python train.py --head_dim=64 --norm="rmsnorm" --norm_eps=1e-05 --positions="rope" --parallel_block=false --weight_decay=0.049 --batch_tokens=262144 --doc_mask=true --train_tokens=861200000
Each number is 200 + 30 x the weight over its row's rms, rounded and kept within 0 to 999. Layers, rows and columns count from 0. The size before them is the row's rms in percent of the matrix's.

# up: layer 2 MLP up, 1728x320, rms 0.169, rows 833-899, columns 32-63
# down: layer 2 MLP down (transposed), 1728x320, rms 0.147, rows 833-899, columns 32-63
# gate: layer 2 MLP gate, 1728x320, rms 0.172, rows 834-899, columns 32-63
up833,098,215,208,211,237,237,213,221,189,140,220,172,242,192,210,209,156,215,183,150,199,269,235,184,191,178,212,174,223,208,203,183,197
down833,103,199,211,210,206,154,129,190,203,186,236,176,148,216,229,174,230,177,217,203,231,158,172,190,246,195,171,175,186,163,247,226,215
gate834,101,209,191,190,172,160,181,203,195,163,162,163,227,182,204,164,161,175,143,212,171,210,215,153,205,184,231,201,183,219,176,209,150
up834,098,206,181,196,205,238,225,178,207,165,220,202,222,142,171,154,254,252,219,226,216,187,214,182,187,177,205,218,143,190,187,188,149
down834,105,217,128,198,220,168,197,190,195,198,197,195,203,184,236,207,143,230,215,212,161,186,239,166,179,226,184,199,147,168,152,157,188
gate835,095,194,209,204,155,193,192,219,189,243,209,202,156,175,252,160,168,195,191,204,203,243,191,218,184,213,286,216,171,239,242,212,242
up835,097,218,227,194,169,195,216,232,187,282,238,168,164,164,242,162,172,225,141,213,199,200,201,216,186,189,255,274,276,223,184,185,273
down835,101,198,222,175,224,216,163,141,218,250,243,186,180,161,220,181,191,235,201,213,211,213,175,213,176,202,239,229,219,174,227,139,167
gate836,091,164,201,156,166,163,211,190,266,135,192,161,165,233,230,233,202,182,221,161,166,197,224,176,160,194,147,221,244,264,267,187,201
up836,093,197,203,189,152,201,175,181,270,158,224,222,174,188,218,243,162,179,188,148,204,202,195,221,181,134,167,237,239,273,264,217,179
down836,098,143,242,205,225,207,238,184,209,229,222,197,198,197,214,212,135,183,227,197,127,210,200,253,190,204,251,223,233,205,188,200,169
gate837,090,167,180,229,214,174,247,209,166,182,188,150,219,172,213,196,176,210,205,203,197,148,172,205,207,169,152,231,196,194,169,252,201
up837,093,189,134,223,199,164,220,203,157,211,190,204,242,196,192,247,179,234,187,232,160,229,152,226,185,192,159,207,220,193,219,212,186
down837,099,166,142,156,238,210,208,214,179,213,221,214,201,187,160,206,224,186,172,206,125,222,203,196,212,184,273,205,227,153,221,184,244
gate838,089,184,216,242,187,183,190,133,181,197,257,257,187,191,235,223,155,220,202,191,246,205,185,170,170,193,139,190,156,203,162,235,279
up838,088,210,151,236,183,143,173,145,180,236,197,171,190,178,195,218,142,191,184,217,212,216,225,215,201,216,148,202,197,155,183,249,336
down838,097,213,223,194,167,176,159,198,247,226,176,162,193,192,128,204,192,164,175,198,190,223,222,200,242,205,178,175,194,228,135,190,186
gate839,102,209,160,199,212,145,160,183,205,216,219,231,209,197,172,224,207,199,163,205,214,167,223,185,192,203,192,164,168,224,186,187,167
up839,100,173,203,229,153,208,228,155,212,245,191,290,186,212,179,209,205,234,186,223,230,248,276,223,193,214,197,177,188,231,225,228,156
down839,101,221,189,188,152,152,181,220,209,203,189,226,168,164,146,179,184,179,244,162,208,228,241,228,217,203,261,189,226,175,198,213,213
gate840,091,128,161,257,206,207,214,192,206,211,223,186,286,179,138,207,161,217,245,254,249,229,200,201,229,159,203,190,234,186,159,239,234
up840,090,244,214,139,186,161,192,209,209,185,171,211,173,214,195,201,195,202,207,189,192,204,215,215,192,194,184,192,169,190,202,166,195
down840,101,159,151,151,226,210,196,181,192,171,194,222,245,204,188,183,207,239,179,239,207,168,241,211,180,256,224,228,183,178,205,147,169
gate841,132,206,159,210,183,217,181,212,236,193,203,208,197,186,169,206,162,197,217,240,200,238,224,250,216,259,172,205,161,195,147,271,224
up841,130,196,184,173,198,210,216,207,175,165,196,214,226,178,178,199,175,195,210,200,237,210,219,218,206,237,180,214,144,238,157,266,214
down841,080,192,187,224,151,168,125,218,236,265,221,191,227,249,178,204,181,197,205,193,224,210,173,223,235,237,144,167,219,178,178,209,219
gate842,098,174,173,182,132,152,195,191,201,174,175,221,138,175,190,214,262,254,245,175,212,179,144,190,226,229,215,183,165,143,250,276,234
up842,094,172,161,189,158,191,251,178,167,177,239,236,190,192,185,219,243,205,246,143,198,168,196,216,211,214,213,191,179,159,219,234,221
down842,092,188,177,237,189,183,152,182,196,207,210,218,161,231,195,212,194,220,240,206,238,257,216,130,169,201,223,221,171,253,213,159,207
gate843,088,245,211,216,177,203,204,170,252,193,189,210,239,166,273,135,152,155,221,196,148,204,198,200,232,222,190,205,172,258,204,196,143
up843,093,187,223,178,220,225,183,221,217,212,205,208,197,197,140,197,245,241,171,182,226,187,200,211,194,182,246,200,242,141,166,189,275
down843,098,154,145,192,208,171,207,169,190,216,174,186,141,231,180,234,211,221,144,191,202,193,189,168,229,186,206,179,168,235,216,233,240
gate844,088,168,192,170,208,191,198,147,196,241,182,183,157,116,202,204,207,181,281,239,233,182,218,171,185,198,152,213,228,184,165,235,154
up844,086,201,182,199,201,181,178,162,213,261,196,191,156,215,167,179,229,231,244,217,237,195,191,172,197,190,147,197,224,208,152,225,190
down844,092,236,204,284,204,233,207,243,173,240,217,142,239,229,176,179,196,250,194,151,199,216,155,140,229,235,214,184,195,215,190,204,209
gate845,105,203,182,194,225,135,265,233,237,230,169,189,213,153,179,236,159,191,236,210,196,200,225,220,174,181,173,170,169,146,232,210,193
up845,098,241,186,258,183,191,153,204,205,177,207,201,151,193,222,229,194,164,213,205,226,184,205,201,222,190,175,155,244,217,153,158,226
down845,101,218,240,183,181,247,194,211,198,258,145,232,203,224,239,232,226,249,234,217,198,230,201,194,231,192,213,185,190,245,226,196,194
gate846,113,149,224,182,241,231,175,239,216,218,207,225,193,199,298,226,178,148,202,183,235,175,199,177,196,178,177,226,181,162,213,205,235
up846,114,256,205,183,195,155,187,165,231,223,190,243,218,158,170,193,222,167,190,205,146,201,234,225,251,204,205,266,210,272,174,241,184
down846,103,215,254,193,172,199,186,180,239,156,254,198,237,213,197,175,181,180,174,200,164,215,214,223,207,216,182,228,231,236,180,191,239
gate847,108,176,233,138,156,240,195,195,188,136,211,173,180,175,253,207,255,200,233,194,182,214,198,204,246,121,211,223,252,188,243,192,185
up847,104,130,175,183,216,183,171,147,210,207,156,183,160,205,222,196,201,223,218,204,210,188,238,166,229,204,207,192,219,146,177,200,240
down847,106,153,169,230,166,219,176,181,261,152,168,174,188,228,188,236,244,220,262,177,238,199,218,226,259,194,203,196,234,176,207,226,211
gate848,106,154,177,156,198,177,203,270,183,218,199,213,232,192,190,216,208,196,181,188,214,171,191,227,147,257,196,219,206,169,227,196,148
up848,114,201,181,199,275,186,262,284,235,177,151,225,168,174,196,231,204,144,183,232,205,189,227,184,229,196,211,168,245,217,160,204,173
down848,097,177,168,189,210,168,207,197,270,157,233,171,194,176,214,127,235,203,199,232,198,191,231,218,231,167,186,181,192,216,190,207,193
gate849,110,167,228,222,234,166,193,225,219,207,239,231,227,207,214,196,227,212,205,181,209,212,190,227,183,210,208,202,209,161,182,218,166
up849,107,178,202,171,209,233,210,184,199,250,242,208,185,132,185,216,207,202,206,199,163,172,221,207,198,224,199,165,193,165,192,174,179
down849,101,160,209,182,260,205,209,244,219,174,182,197,243,206,125,226,227,234,183,236,219,217,190,243,234,172,177,168,190,179,194,220,132
gate850,099,175,196,231,181,247,243,221,198,172,242,241,219,256,156,205,182,245,222,151,197,208,197,183,169,215,232,216,229,212,209,233,213
up850,097,214,178,162,225,161,201,145,200,190,257,234,237,211,227,125,188,210,201,193,184,221,169,211,213,189,273,181,219,246,227,186,182
down850,099,198,167,244,214,198,201,217,179,182,260,170,176,193,270,179,190,185,198,150,178,226,200,216,246,232,132,212,180,204,184,201,206
gate851,102,204,249,212,245,126,258,202,185,231,171,217,184,227,208,179,206,129,195,135,144,227,196,169,191,213,232,196,171,216,215,208,190
up851,103,202,162,161,177,232,115,231,174,179,198,208,199,201,164,232,184,271,227,276,225,209,209,212,204,193,212,192,226,186,243,171,203
down851,102,161,192,172,134,170,215,169,211,200,232,229,210,188,170,177,170,236,246,239,236,203,194,219,213,192,225,151,197,198,224,214,191
gate852,099,252,214,228,189,191,193,250,207,226,176,254,221,180,202,229,212,241,182,182,189,228,251,160,170,175,245,190,216,190,136,203,156
up852,100,244,195,213,201,170,193,170,193,208,274,185,162,270,161,195,187,201,180,265,216,253,201,164,209,233,235,197,239,147,179,206,209
down852,100,193,192,243,250,186,170,181,233,240,199,145,265,133,201,139,154,258,154,199,184,212,226,182,208,159,174,219,266,177,139,164,217
gate853,112,177,208,153,255,181,194,216,171,215,198,176,190,200,189,204,171,169,218,181,226,199,197,177,186,176,254,190,216,241,223,196,174
up853,117,170,196,196,242,203,205,154,158,212,228,225,168,186,203,229,134,233,179,185,194,135,222,189,181,181,261,175,233,245,191,188,152
down853,101,195,198,170,230,167,177,174,202,170,179,191,237,214,191,264,214,198,197,216,176,168,213,171,219,149,213,214,212,225,158,204,209
gate854,106,221,184,219,176,156,195,168,198,169,188,198,164,226,169,220,178,239,216,183,209,191,194,180,193,210,142,153,184,207,206,199,206
up854,100,177,217,239,217,184,228,197,194,224,225,218,243,228,158,197,239,143,212,185,196,216,190,196,195,141,194,193,197,198,255,217,248
down854,105,193,206,158,234,157,194,222,193,211,214,219,245,190,194,214,241,188,210,163,204,201,193,200,181,230,225,177,155,213,223,208,167
gate855,110,226,184,166,237,208,198,195,167,202,191,202,242,193,193,193,182,244,174,185,225,198,182,193,207,270,206,212,161,201,226,246,203
up855,099,197,168,192,151,203,208,173,244,193,153,175,190,218,186,221,219,153,223,217,176,212,192,190,177,143,207,154,238,207,222,184,215
down855,098,217,192,202,177,245,195,225,223,180,167,234,229,196,215,160,226,148,255,186,191,209,171,200,208,151,258,195,199,236,183,274,180
gate856,108,235,192,177,199,152,189,200,249,229,197,211,189,244,254,250,192,231,223,193,202,199,139,194,220,171,252,193,191,174,184,166,215
up856,103,233,208,182,161,176,207,196,258,182,213,196,150,197,206,271,170,188,190,240,182,129,181,200,196,155,251,178,171,222,160,198,190
down856,100,212,162,230,223,196,227,187,271,220,236,222,148,199,157,242,198,194,204,240,159,162,178,192,201,178,240,192,146,246,201,195,239
gate857,095,193,213,237,222,167,158,211,189,194,188,190,221,220,266,146,192,179,211,190,205,189,202,233,188,206,190,186,153,224,179,164,239
up857,096,192,177,216,178,236,176,195,163,215,209,234,226,207,262,193,263,198,194,153,207,167,206,181,209,218,182,205,168,212,160,176,255
down857,094,207,265,236,223,234,221,215,218,229,213,215,217,181,251,164,199,219,223,154,193,230,199,216,195,201,129,165,234,225,200,161,225
gate858,109,170,213,260,164,177,205,171,212,209,230,186,153,243,166,200,254,181,166,169,229,155,245,190,179,157,208,204,201,180,261,176,198
up858,105,182,236,210,154,145,234,161,197,237,222,235,172,218,188,182,200,216,190,212,227,123,209,208,171,191,219,182,161,187,199,202,194
down858,100,217,208,193,122,200,234,197,227,212,191,226,163,174,204,162,229,214,207,215,190,148,214,178,187,153,235,247,195,204,200,214,218
gate859,098,177,174,188,142,230,188,233,202,220,182,221,216,204,305,162,184,199,272,191,166,200,177,161,217,230,231,211,123,217,160,180,178
up859,096,218,197,228,184,214,149,217,200,228,150,168,187,186,211,141,244,154,206,161,163,214,245,253,197,256,192,215,175,215,158,198,218
down859,100,167,219,196,179,192,202,256,217,186,259,171,210,223,195,232,212,199,206,165,184,219,230,184,185,224,181,218,197,254,182,178,185
gate860,103,189,157,221,178,232,221,221,201,194,189,161,185,228,234,209,201,140,169,235,173,252,195,189,238,262,189,162,191,216,142,244,209
up860,106,212,227,182,164,172,179,170,176,232,227,265,220,148,200,160,254,186,201,201,197,139,226,219,220,118,200,194,206,217,189,215,221
down860,094,179,187,217,168,177,232,221,176,209,199,202,150,197,218,214,157,204,177,215,163,259,187,188,179,158,175,191,129,182,176,217,195
gate861,103,213,236,244,211,206,226,172,203,222,246,197,193,165,140,207,269,205,192,250,195,204,194,186,207,242,167,193,215,224,180,213,257
up861,105,198,210,205,197,191,140,185,177,202,146,174,201,160,207,152,188,221,218,265,200,229,185,191,188,244,207,176,200,233,212,205,230
down861,102,242,186,185,200,197,164,197,195,210,159,175,220,207,203,217,156,175,229,234,219,217,203,231,178,217,187,213,183,170,202,194,155
gate862,102,210,200,137,161,169,175,182,180,214,189,207,160,238,233,205,213,157,186,132,191,188,214,248,219,183,175,234,235,202,196,213,204
up862,100,203,143,146,208,155,207,179,238,182,221,253,225,163,188,151,178,196,166,152,147,199,222,193,226,215,211,173,270,167,215,214,190
down862,101,128,199,191,127,238,258,161,219,227,176,201,211,163,225,209,162,183,167,195,164,239,191,201,224,175,234,146,210,234,244,184,229
gate863,092,219,166,227,200,199,191,169,197,188,152,225,254,210,204,116,226,219,182,216,203,205,210,226,203,196,184,202,235,206,159,185,217
up863,095,192,239,170,191,172,183,199,219,227,239,207,145,152,216,209,188,178,183,181,133,215,214,220,247,234,177,150,183,193,200,179,228
down863,102,152,202,194,235,230,222,217,187,194,248,202,249,226,234,163,184,205,153,184,223,208,274,174,206,196,210,216,140,247,226,201,221
gate864,106,183,231,222,218,181,192,164,170,162,181,223,230,215,185,243,257,207,191,184,187,127,233,189,171,164,226,257,163,239,232,274,249
up864,116,157,218,207,207,224,201,206,224,167,259,245,238,209,179,244,222,230,190,220,171,237,125,228,168,191,182,219,167,232,219,181,182
down864,104,186,212,207,215,202,169,191,165,175,218,227,210,210,187,210,179,213,182,230,166,232,204,201,161,182,188,248,226,220,174,151,116
gate865,103,137,221,150,277,199,161,201,210,254,207,201,222,184,197,170,224,199,215,240,153,208,248,195,216,190,192,229,220,232,161,263,236
up865,109,182,196,189,240,201,179,184,208,184,171,237,183,168,224,170,181,223,183,211,219,196,196,175,198,174,205,225,231,200,179,215,136
down865,102,94,225,209,181,253,126,177,190,206,221,181,218,172,156,213,267,229,189,237,206,185,180,242,200,189,161,224,166,178,176,224,170
gate866,104,174,207,169,153,223,188,207,197,202,188,214,257,203,180,188,202,207,218,228,163,240,172,241,180,199,217,238,256,226,188,224,217
up866,098,225,196,210,228,193,180,190,167,194,161,187,197,193,227,166,170,217,172,184,234,202,239,208,146,160,169,158,202,225,213,145,177
down866,101,194,186,224,248,197,195,226,163,194,169,186,181,255,193,207,177,241,203,169,234,224,197,210,204,190,163,188,206,214,193,197,190
gate867,104,217,199,183,187,230,266,185,149,203,192,224,203,205,206,190,254,208,215,203,256,207,211,229,196,155,220,263,197,203,190,211,215
up867,104,233,220,223,192,232,120,197,241,161,195,176,152,219,175,186,158,197,223,235,185,185,218,152,252,186,204,144,189,200,194,172,206
down867,095,229,204,204,157,265,187,193,192,172,161,148,255,199,153,186,176,167,258,251,229,205,213,239,187,188,184,195,199,216,202,207,242
gate868,098,125,236,175,158,221,195,245,208,215,221,191,220,177,197,247,160,179,195,231,237,228,246,187,206,206,183,180,242,159,194,232,173
up868,097,244,167,238,195,195,198,237,181,213,230,243,222,218,177,255,202,194,155,227,227,205,179,228,141,199,204,209,162,196,181,207,214
down868,099,222,209,190,222,212,181,184,207,222,225,184,198,187,182,182,195,224,235,158,154,192,165,206,158,207,210,204,226,199,216,231,235
gate869,103,237,227,144,209,265,223,207,191,192,198,240,185,205,208,223,150,195,200,238,242,180,220,225,204,194,172,222,207,192,178,216,196
up869,111,133,177,183,228,165,144,148,229,181,172,187,173,215,126,196,234,192,205,222,206,195,215,169,237,184,222,223,226,198,201,211,240
down869,111,148,184,201,188,180,122,170,181,187,224,189,163,231,133,147,199,176,194,223,181,194,217,117,250,163,233,216,197,202,217,209,269
gate870,105,219,197,226,197,212,200,240,235,193,176,196,195,192,212,209,213,216,195,221,165,234,258,204,183,149,170,205,201,181,240,133,190
up870,106,258,148,199,244,184,216,182,203,172,198,183,220,192,156,233,213,211,176,233,212,227,172,191,176,178,224,207,205,183,123,208,180
down870,102,192,167,220,250,197,161,160,156,187,212,189,217,206,190,208,223,185,179,242,229,217,169,162,182,213,199,214,184,190,158,224,213
gate871,113,186,222,247,205,185,179,179,212,216,193,201,232,205,189,181,198,230,160,204,171,198,235,203,211,198,253,214,231,184,195,228,164
up871,114,210,175,232,167,209,199,216,145,199,235,255,201,226,207,183,179,163,222,229,176,161,190,221,180,207,129,180,217,215,231,202,188
down871,107,202,250,175,217,210,174,180,144,170,196,248,237,196,184,204,186,108,131,184,188,229,199,236,183,230,196,196,199,216,213,246,214
gate872,100,179,228,154,181,147,173,238,209,223,179,184,206,227,194,258,222,221,160,240,246,187,215,206,214,221,146,212,213,189,167,213,216
up872,098,213,227,164,179,205,225,161,217,260,185,186,180,188,190,204,202,250,152,244,187,189,215,208,204,213,138,213,272,221,216,209,224
down872,099,177,205,238,241,207,200,167,202,211,202,151,144,189,195,192,180,213,193,144,141,231,191,222,121,198,134,194,192,241,197,162,226
gate873,093,198,191,173,198,211,229,225,191,216,229,135,250,129,230,164,207,162,194,210,228,262,259,239,212,176,149,229,220,222,142,220,155
up873,095,171,247,198,179,170,222,161,213,235,247,164,200,164,233,220,195,183,183,230,209,244,224,218,222,166,176,219,221,176,189,205,166
down873,101,172,212,226,185,198,231,208,155,213,163,172,214,188,167,167,213,214,232,172,144,205,293,183,229,238,214,186,226,188,225,199,195
gate874,101,229,205,167,244,222,201,242,171,212,165,207,252,215,150,247,178,258,192,189,184,244,201,154,182,223,257,185,200,218,144,227,186
up874,099,152,140,194,237,155,190,207,224,155,182,196,233,196,205,221,244,186,208,164,174,213,182,180,212,188,196,257,213,157,210,152,205
down874,101,184,189,214,203,246,181,207,147,205,202,204,178,198,230,257,172,188,176,189,215,195,176,221,183,139,166,193,150,200,229,154,193
gate875,102,161,201,196,192,214,249,172,171,206,168,185,188,229,259,225,187,243,168,143,191,185,220,134,164,175,237,184,237,224,216,235,206
up875,093,224,230,204,222,196,177,213,219,173,199,241,198,165,169,173,211,150,219,224,163,210,131,253,181,223,134,215,170,209,143,174,117
down875,095,183,177,206,192,230,174,240,212,210,185,242,171,186,238,215,203,221,147,182,230,193,199,185,119,178,198,183,197,183,167,229,191
gate876,113,217,204,196,194,225,232,217,237,185,257,129,195,196,230,160,205,148,220,176,207,215,205,208,244,204,197,209,207,174,178,219,208
up876,106,217,179,125,139,172,197,195,226,207,218,171,180,174,169,154,198,197,268,215,217,256,207,139,262,215,209,187,145,233,215,223,262
down876,104,274,171,232,165,219,249,217,200,192,179,187,180,213,228,186,222,207,192,207,175,179,200,192,213,214,225,219,126,158,238,249,202
gate877,104,193,251,191,173,201,183,185,177,165,211,191,226,237,227,169,156,196,254,217,188,165,182,179,269,245,213,230,256,161,188,160,204
up877,102,158,188,171,179,143,202,179,170,157,190,196,231,237,184,185,242,212,244,238,173,184,250,239,228,163,249,224,187,199,185,143,206
down877,099,174,272,192,169,192,183,152,211,180,204,248,199,282,219,182,126,169,213,194,126,159,190,181,180,204,186,184,193,169,240,207,164
gate878,102,244,184,171,212,229,239,225,152,217,159,164,171,247,248,234,204,189,223,254,193,212,235,176,159,187,187,226,207,167,252,197,245
up878,103,138,168,159,165,239,160,190,184,167,165,186,169,179,228,220,206,254,233,168,230,207,167,130,231,202,207,226,192,237,227,181,181
down878,101,154,199,204,222,163,182,143,213,160,175,230,194,226,236,224,205,220,262,226,191,180,223,172,241,159,179,183,190,251,192,208,193
gate879,106,233,173,204,162,224,205,191,237,248,137,245,250,187,238,212,145,166,161,224,226,203,227,173,117,141,218,162,228,180,210,229,230
up879,107,183,175,195,182,260,221,165,236,252,159,201,212,204,222,199,193,173,168,236,234,186,235,233,187,157,210,175,211,201,201,212,216
down879,099,238,176,204,157,186,189,180,175,218,197,206,205,214,164,193,279,162,233,266,162,220,163,194,227,241,192,166,230,159,165,234,114
gate880,088,199,162,200,218,163,171,219,216,156,223,180,162,230,200,206,141,266,165,230,254,249,213,228,162,220,226,188,145,173,201,229,167
up880,093,186,153,222,221,209,169,184,170,164,206,182,170,231,188,182,155,190,176,219,233,215,178,212,176,185,225,194,155,206,208,277,174
down880,097,217,188,180,205,160,166,200,218,180,189,210,219,262,159,204,182,193,218,244,147,266,181,244,212,159,234,206,151,205,202,181,227
gate881,094,196,223,177,258,166,251,183,179,186,169,248,207,214,225,162,209,175,233,167,214,190,243,194,191,176,173,229,198,253,214,122,179
up881,095,197,196,222,168,207,257,170,180,189,228,229,237,186,201,209,188,180,175,208,227,178,165,152,154,195,188,234,189,227,206,241,170
down881,098,163,204,202,218,189,181,190,183,209,207,241,223,198,247,132,202,133,154,192,182,183,207,169,193,153,239,263,210,190,157,195,157
gate882,104,210,188,176,208,185,190,167,219,237,186,226,191,224,195,149,200,222,196,225,239,223,190,197,233,132,222,174,224,217,177,197,244
up882,103,238,177,241,231,188,210,156,209,223,228,199,180,209,198,223,184,231,239,209,203,161,176,201,153,152,219,151,215,204,130,202,212
down882,103,189,204,167,230,211,138,174,198,215,197,239,185,163,155,202,236,215,220,219,152,196,182,218,209,250,164,183,238,190,216,191,178
gate883,097,199,199,109,190,183,184,201,125,153,195,244,158,190,212,169,177,191,183,146,239,155,142,178,219,185,221,211,176,236,161,195,242
up883,102,166,199,157,202,195,156,184,147,190,212,213,186,223,194,175,173,191,201,154,230,167,170,231,209,194,183,125,196,249,207,206,167
down883,100,181,192,181,180,252,142,258,185,143,199,234,184,221,201,213,144,189,204,197,203,191,192,215,220,273,177,158,258,161,228,224,174
gate884,096,196,213,171,201,228,178,246,220,213,144,203,171,215,171,194,152,230,142,277,222,218,169,142,146,167,183,228,156,231,170,168,182
up884,094,192,197,183,236,198,156,208,140,146,214,203,221,187,214,187,228,172,237,163,192,191,192,191,188,228,184,211,280,214,251,189,225
down884,097,154,165,164,187,199,265,211,207,277,193,202,255,159,200,224,219,257,179,213,185,199,232,225,212,186,184,156,181,240,222,182,199
gate885,099,186,132,181,185,185,235,221,204,147,218,190,193,193,185,209,187,222,193,209,209,209,217,204,255,280,190,200,215,181,201,220,209
up885,097,195,145,152,146,199,214,210,184,168,176,215,145,222,190,188,199,173,206,186,222,201,236,213,210,310,193,197,200,231,222,205,261
down885,105,174,200,170,199,160,219,190,204,161,160,173,189,197,214,218,197,158,149,151,230,192,188,168,265,218,132,235,207,151,211,202,238
gate886,099,172,232,216,172,240,221,221,216,208,213,162,155,164,228,196,205,197,186,206,209,174,193,231,196,162,211,255,146,152,217,231,176
up886,103,196,175,217,221,225,225,205,210,200,191,196,248,186,248,166,185,179,254,203,217,184,190,154,202,205,224,221,211,172,159,221,240
down886,103,163,225,170,197,182,240,199,217,226,216,231,195,189,221,171,209,210,229,175,204,203,171,257,273,223,198,280,211,156,192,166,214
gate887,095,217,193,253,206,213,225,179,220,204,212,269,190,230,240,249,235,265,171,177,211,226,182,176,204,223,148,219,188,176,230,225,268
up887,099,173,210,170,202,172,166,209,206,174,194,188,207,188,167,159,162,156,226,228,208,187,188,277,148,192,256,190,217,177,187,185,150
down887,096,169,207,200,240,177,157,166,222,170,225,186,207,218,199,194,198,288,172,215,204,210,195,212,123,197,217,210,200,193,200,225,182
gate888,094,168,218,177,212,172,171,193,209,177,248,173,218,202,201,210,214,197,212,179,239,242,176,206,225,187,201,144,178,177,171,216,184
up888,094,201,195,192,178,187,203,212,226,200,191,176,212,171,217,162,167,249,171,234,187,171,207,220,183,181,204,234,260,180,202,182,155
down888,101,206,195,171,177,184,207,211,203,219,180,193,221,208,209,221,189,203,158,175,150,147,182,238,202,232,173,183,204,219,231,215,209
gate889,105,142,152,216,177,261,190,185,211,245,186,214,252,179,165,210,204,185,196,207,235,193,201,201,227,194,226,208,150,201,172,250,201
up889,097,200,248,232,230,167,177,233,176,262,211,212,216,176,206,95,172,211,201,204,209,138,177,227,255,220,196,177,199,172,198,181,246
down889,099,237,179,208,203,205,221,197,193,189,150,206,204,157,216,222,192,193,206,240,239,207,178,198,211,226,238,192,149,211,174,240,207
gate890,100,226,182,256,205,203,190,190,185,173,244,188,161,251,250,161,194,246,177,225,178,215,231,198,260,216,197,192,194,196,180,180,168
up890,097,200,185,225,227,203,130,141,208,192,223,154,171,229,180,206,217,254,200,261,164,165,203,138,212,201,207,212,202,198,163,158,230
down890,100,230,188,233,178,221,167,209,190,208,157,180,158,213,168,161,193,193,191,183,173,162,192,158,197,172,169,220,177,194,220,128,224
gate891,100,215,205,219,183,253,196,144,199,208,207,198,143,195,203,207,223,147,191,153,183,221,189,186,180,207,211,219,162,184,172,226,178
up891,101,181,198,168,201,160,236,229,216,198,202,173,238,177,183,158,215,228,202,231,176,177,154,194,203,194,246,192,249,231,239,187,241
down891,098,183,241,187,244,138,225,215,202,198,165,184,225,201,170,179,229,186,231,239,242,194,174,187,184,240,200,241,230,216,264,137,210
gate892,108,227,185,247,202,154,225,170,133,173,219,193,206,184,260,208,157,218,226,221,209,139,164,146,249,196,214,184,181,161,189,179,202
up892,106,176,168,177,184,232,208,198,130,172,256,183,164,198,246,187,193,171,219,240,210,192,243,111,229,207,217,169,107,213,231,195,228
down892,101,232,179,204,138,195,216,205,173,154,160,173,206,178,216,191,157,209,222,178,269,171,168,215,194,194,222,162,184,189,172,190,184
gate893,092,210,164,187,196,188,212,188,199,167,173,209,205,108,184,174,267,240,192,222,218,284,219,268,168,210,160,257,253,189,237,231,178
up893,094,229,250,156,203,194,180,268,190,152,250,201,213,223,252,207,177,229,228,255,167,224,235,233,164,177,197,194,265,200,214,226,186
down893,095,176,140,212,259,210,241,173,178,226,221,213,196,171,223,183,229,224,234,198,187,181,180,243,168,218,188,211,223,180,189,199,229
gate894,110,199,209,224,209,242,204,179,252,197,203,219,196,199,184,163,164,238,219,206,194,238,233,237,182,172,163,135,198,173,237,217,226
up894,106,237,230,183,183,234,198,225,213,269,220,211,146,178,214,190,217,184,249,174,203,182,231,177,187,248,194,212,202,216,196,167,227
down894,100,179,260,222,206,203,229,210,263,206,172,202,191,188,185,201,222,224,179,209,157,192,253,119,191,194,185,238,196,260,191,167,235
gate895,098,153,219,199,189,241,182,239,179,223,220,211,235,225,167,178,240,169,206,222,179,176,186,239,208,239,227,201,199,209,175,251,218
up895,104,174,178,202,198,197,203,193,234,186,207,145,176,214,173,189,236,166,295,202,228,182,168,236,204,222,178,176,197,192,173,241,182
down895,100,232,218,235,205,212,220,214,214,111,200,182,143,222,156,188,192,173,230,182,197,182,171,221,175,231,148,158,159,216,160,216,264
gate896,095,239,201,189,259,181,201,210,201,190,196,177,176,180,225,219,214,171,168,156,216,153,148,193,196,237,255,217,228,227,175,168,228
up896,095,170,220,214,189,252,151,209,192,225,142,186,203,207,176,191,217,204,229,250,172,247,211,242,187,179,229,241,154,198,248,177,196
down896,101,294,188,230,183,170,193,207,204,185,181,237,153,230,164,206,213,179,225,241,222,177,197,196,222,202,182,187,174,224,229,217,180
gate897,104,207,199,198,188,207,203,118,162,218,243,211,247,193,200,174,220,232,208,246,193,181,224,196,209,195,170,171,223,189,240,187,214
up897,103,233,176,230,173,150,213,284,227,201,241,225,203,165,201,234,188,187,189,148,218,199,214,227,206,187,192,210,145,211,188,174,199
down897,100,218,202,185,187,227,168,178,229,218,250,200,115,188,215,186,224,182,211,211,197,208,253,248,229,165,193,223,210,164,199,198,152
gate898,115,205,208,196,176,195,213,193,189,213,184,260,159,201,175,189,207,173,188,210,201,195,215,224,172,199,214,228,178,198,194,179,222
up898,109,209,138,182,192,214,205,238,254,204,225,169,198,224,174,164,203,197,191,204,202,232,174,183,237,217,141,220,180,220,239,229,215
down898,106,223,197,184,189,193,181,249,193,196,198,153,241,215,250,110,215,208,174,175,180,203,180,203,183,155,193,243,290,241,236,176,184
gate899,095,171,236,179,179,223,199,119,222,209,213,188,146,178,193,178,199,211,190,194,202,217,264,207,144,162,218,181,238,173,240,169,185
up899,097,195,235,233,161,256,192,137,202,203,211,176,173,201,166,210,206,240,205,204,236,186,242,198,169,208,216,211,218,166,219,206,185
down899,101,198,261,164,232,191,178,237,245,213,205,209,209,176,224,250,250,209,156,189,198,168,203,218,189,202,172,197,238,194,231,203,206